Part of a small language model's weights: MLP 704 GeGLU, 181M tokens.
Each number is 128 + 32 x the weight over its row's rms, rounded and kept within 0 to 255. Layers, rows and columns count from 0. Numbers have three digits each. The size before them is the row's rms in percent of the matrix's.

# layer 5 MLP up, 704x256, rms 0.0859, rows 93-96, columns 0-255
105:089107135162099122191075166147137186188132126130130189170100096107131190153111142097147152135104142156102119194135134148122102100073191084110149131125109129138124115104098130148120105089033078115155142147155126134012128112170143117112078093138123105121143111133098149163102160141153156106119080118112152084094145147129090086183106128168110118118147111172166127085139131052152108141103144087137112129072102163130192146145181086160207144113153131145091196125149125148088119140126124110115115127090110171097106111094102123110043136143147113179109156182078184147147116135126135118092136102150111144117153132081155116096136098117139118016144219108137197087145123147066180149131089103055142144116154127145122146157155149183151093133112168141161152131188165125141128144120132
101:166055138172104114106163094129141131163148167070153128125112125110149089152140166102092128155062112116125181142112074099122176174155123104150161092149201178157172101152112165121160126181163132113142146069122158108115139214124147086140116112146113157110165119100110153193108080157177088060137129101111068078134105095135149133117128094143184142114161110144099139171134129124128158195115129188131109112173119145137101104156141174181093099115205056127156125174139052123174111166134107108105105079146130139127080106128139126130091066122119113154120176107152152162109129089112170101117109122148093164082081182195147124149092203128141129168103132174144135160152125062163059137126186136109170080110125170055134121144161070156131115115107131117151119147093120094194119153115126
094:107114082143154179152154115134092112135130108149122158113105125078131175134154106118104111116157129139139122193165073133127112075101106162121131175168140093064177131169038156126156131141080130106131186157153118111098169106125138110103077101132148173126078121134147150139107119119105121107148145146156086121135090180172195107071135129086197113120110204108132129150106098168136137165082134129162169199113199144088147110172169164149130129143202129165145072106097185118119089031162180167106151137136080151048134146119124073127098105135153129156126081135120118152144094134120123104135137167135135146138084188144086157194138119120149116148141172164076122153071150085075097116073116064089194128144159117152148065123149095132180070083153149087122149136125128106138107119076140
097:123120183118205126115141153125155186079111068187145208152154122144158135127147106074169133141133087115132068119178180102206136081090177124070122153159097194110116107146131084137143129154122106156145078137156116182144093095166152102170124148110143119076170200108074130106058107139184164140128098140145113165166163161105164121118132118106103159156162134154193102163092092131131169138107190134156119058141114142164158145103144093090112113133128131117101130161148105164158114170147097166119057110135113194106146172139125108151136113162194106131149138144112137180113132052167147110116078097077107060075145095137150117070102119095166146120070201140078146142134112104140151108121089113146105123120178159127140162066130173169109130117106112182127166140140180165120104119134118
# layer 5 MLP down (transposed), 704x256, rms 0.158, rows 93-96, columns 0-255
105:094129130045160124094196098109112150113164105219088148197112148125151078087139079144100108127149109065155167089152101154130164148106197117144089087190121141156151071136105105124103162128074145171113088146136174130137192148093144165177187112137095106164130188136088154135160185141159122152108159170125166173125094124106145178145093114100139106118178149114137131122133205105072091153093098149128119153150110135115116145181135132122144121176119169103155130123125121110089157126159156057143106120137146171159180136147132136108151128099137099198100121076146147151129125124123166101230202152110183133143161047103136204187082098149098110140165121169124122143168162170161115121102131105087144089107117155118190117089099137145161157111180143119110121120167129127103132176150140
107:143113132154130138116151164109118078136095177174094140143169153128100131107095115080137136142119143174095124172143153142078143098136144105199126133113080085118120084124097157141137061155128127048176131133135188119147196138140121112105131106152151153141117126140138177083120108145089112037131206143172116134134116116142142095159181151095124129097138122090103128138171116090150126143111088133191153070164120121140130124097141183104096107120117157196130146143127093138134147152095077118110121098116143118121165159158106134160157179106107098126106148148144120075146183088229141081096148103131105124166087121183170132199106127124180127158162161061151167138087069080064119243165122170138141138175114105105108145106174106118134142118179155108127207097109152102091058096137069
099:106114142201098112136115157206101193098156130151127152110118160105137105133113101106118169152113131167136143181081139126143073126107162121112087132158170143141142160150125134106172167092130168105176106148168149100091124120112094199113125170134117155128126093172117153140114157123128152135095064115099113139134129143129097120107132132153096178149119193133171084137115052128122137134136171114100081036132154177089099142097193126114155147114178135099091124105083115123176058158129077142134142118136082136121206123184187132123105179114174105129139167151140189196085136155108184127092112088108159180108141152090121103188121150144115100143114090130082141131181081113135113195121185139058131124137122085162128152154164089129202171117123160069114107101066100180104158169065087
100:094142163144144165157190130099120118092131134078115096163118132144145161120162120171140112141130155154108100194144164125225114091113115168129171170127147126120106102131114090116156108211144203122107130050141120174158162131133134142107121140172117163150076144151060126103127093101134187115175126100156140190127132154117054121129148204160128111093121098172121184122194159184152138140172090140054162123140132110163183052125082130127130084142151069161098129142116129158101166146161027110149095141045123117129145122150201178153088134157135166108150164132099165126144105108100138144105126132150147139188127148138143144154172164168151162150137121155162172095186130109120147157139097068138081158118145142098064087126105115113146169164102127122162144101074102066129124143164132
# layer 5 MLP gate, 704x256, rms 0.0826, rows 94-96, columns 0-255
102:062146132113142097103155141118152102161127115138159178128082093120100064111157147075206140093189170124118085134122173110119079163120110113090178152178107082137101084106060108096120115123146119155156188130095153155122138128089120067080101115145115127123180104117199103125125084127098173123142108103131042073085137159163101153149094132123136108171133125130114130165091108176159096111121075142145050152084162150139100139105155166129083122152160094124147118143146127149128146069181112145147098078122117127188166089150114166122161074109072161111148112120108187143117114106078135170117096169108192174129030120109160122168131129122103154149118149166145153152175099179103117136149187159128136104149144106118133118124163072145115143090193149116046114103150157150095112189048135
092:109145133185166125197132061128058110118126124183177136195080130146113056154125060159138148123117105105157130147202099092110162129134156150089136126127096110133079100160130146121124112102106173116093086132120100133115155135147109173205179006109100192135139136098113082158117122100083168138113136109066128128158106114111174104112118118123091134147097109100151144179129201136108101118127160160131117103196093093080089092092142119072151194129070121112143101138117135129092138106099134150122116086167163153133189171141106109102089121121238104104160209062124158133144126162171167142091138074113143145153109117122130110135155134117108178133098090087093077134166156129147144148148149126113135139104123155124150140115176110081144180127124043125100130114127115123168175096101140
097:157146090137171132068148099135145155119118134123238127121149162135101098147141196161122124120161186140157125135198127135170111090119141163092105147171121139180142148128131161191173087199155116183169130084095116169165142139120145087107124115147101177167172154064133087144096124080135155165112118113147189165183125135098121124125152100103106172128070104150167094127093142100120142123145144146181154128063154089187133086110100131135131161150111129075153143088081094146096149110141156107097131122151166162133114147100074175118214128114198105120129097229087089127103053101184054130097116118144186120169126145128134108131094116122109211123134133087164132174205161150136122109134121169126099098135110137109146091152155128112140166143148090093132176106144098134140117163161080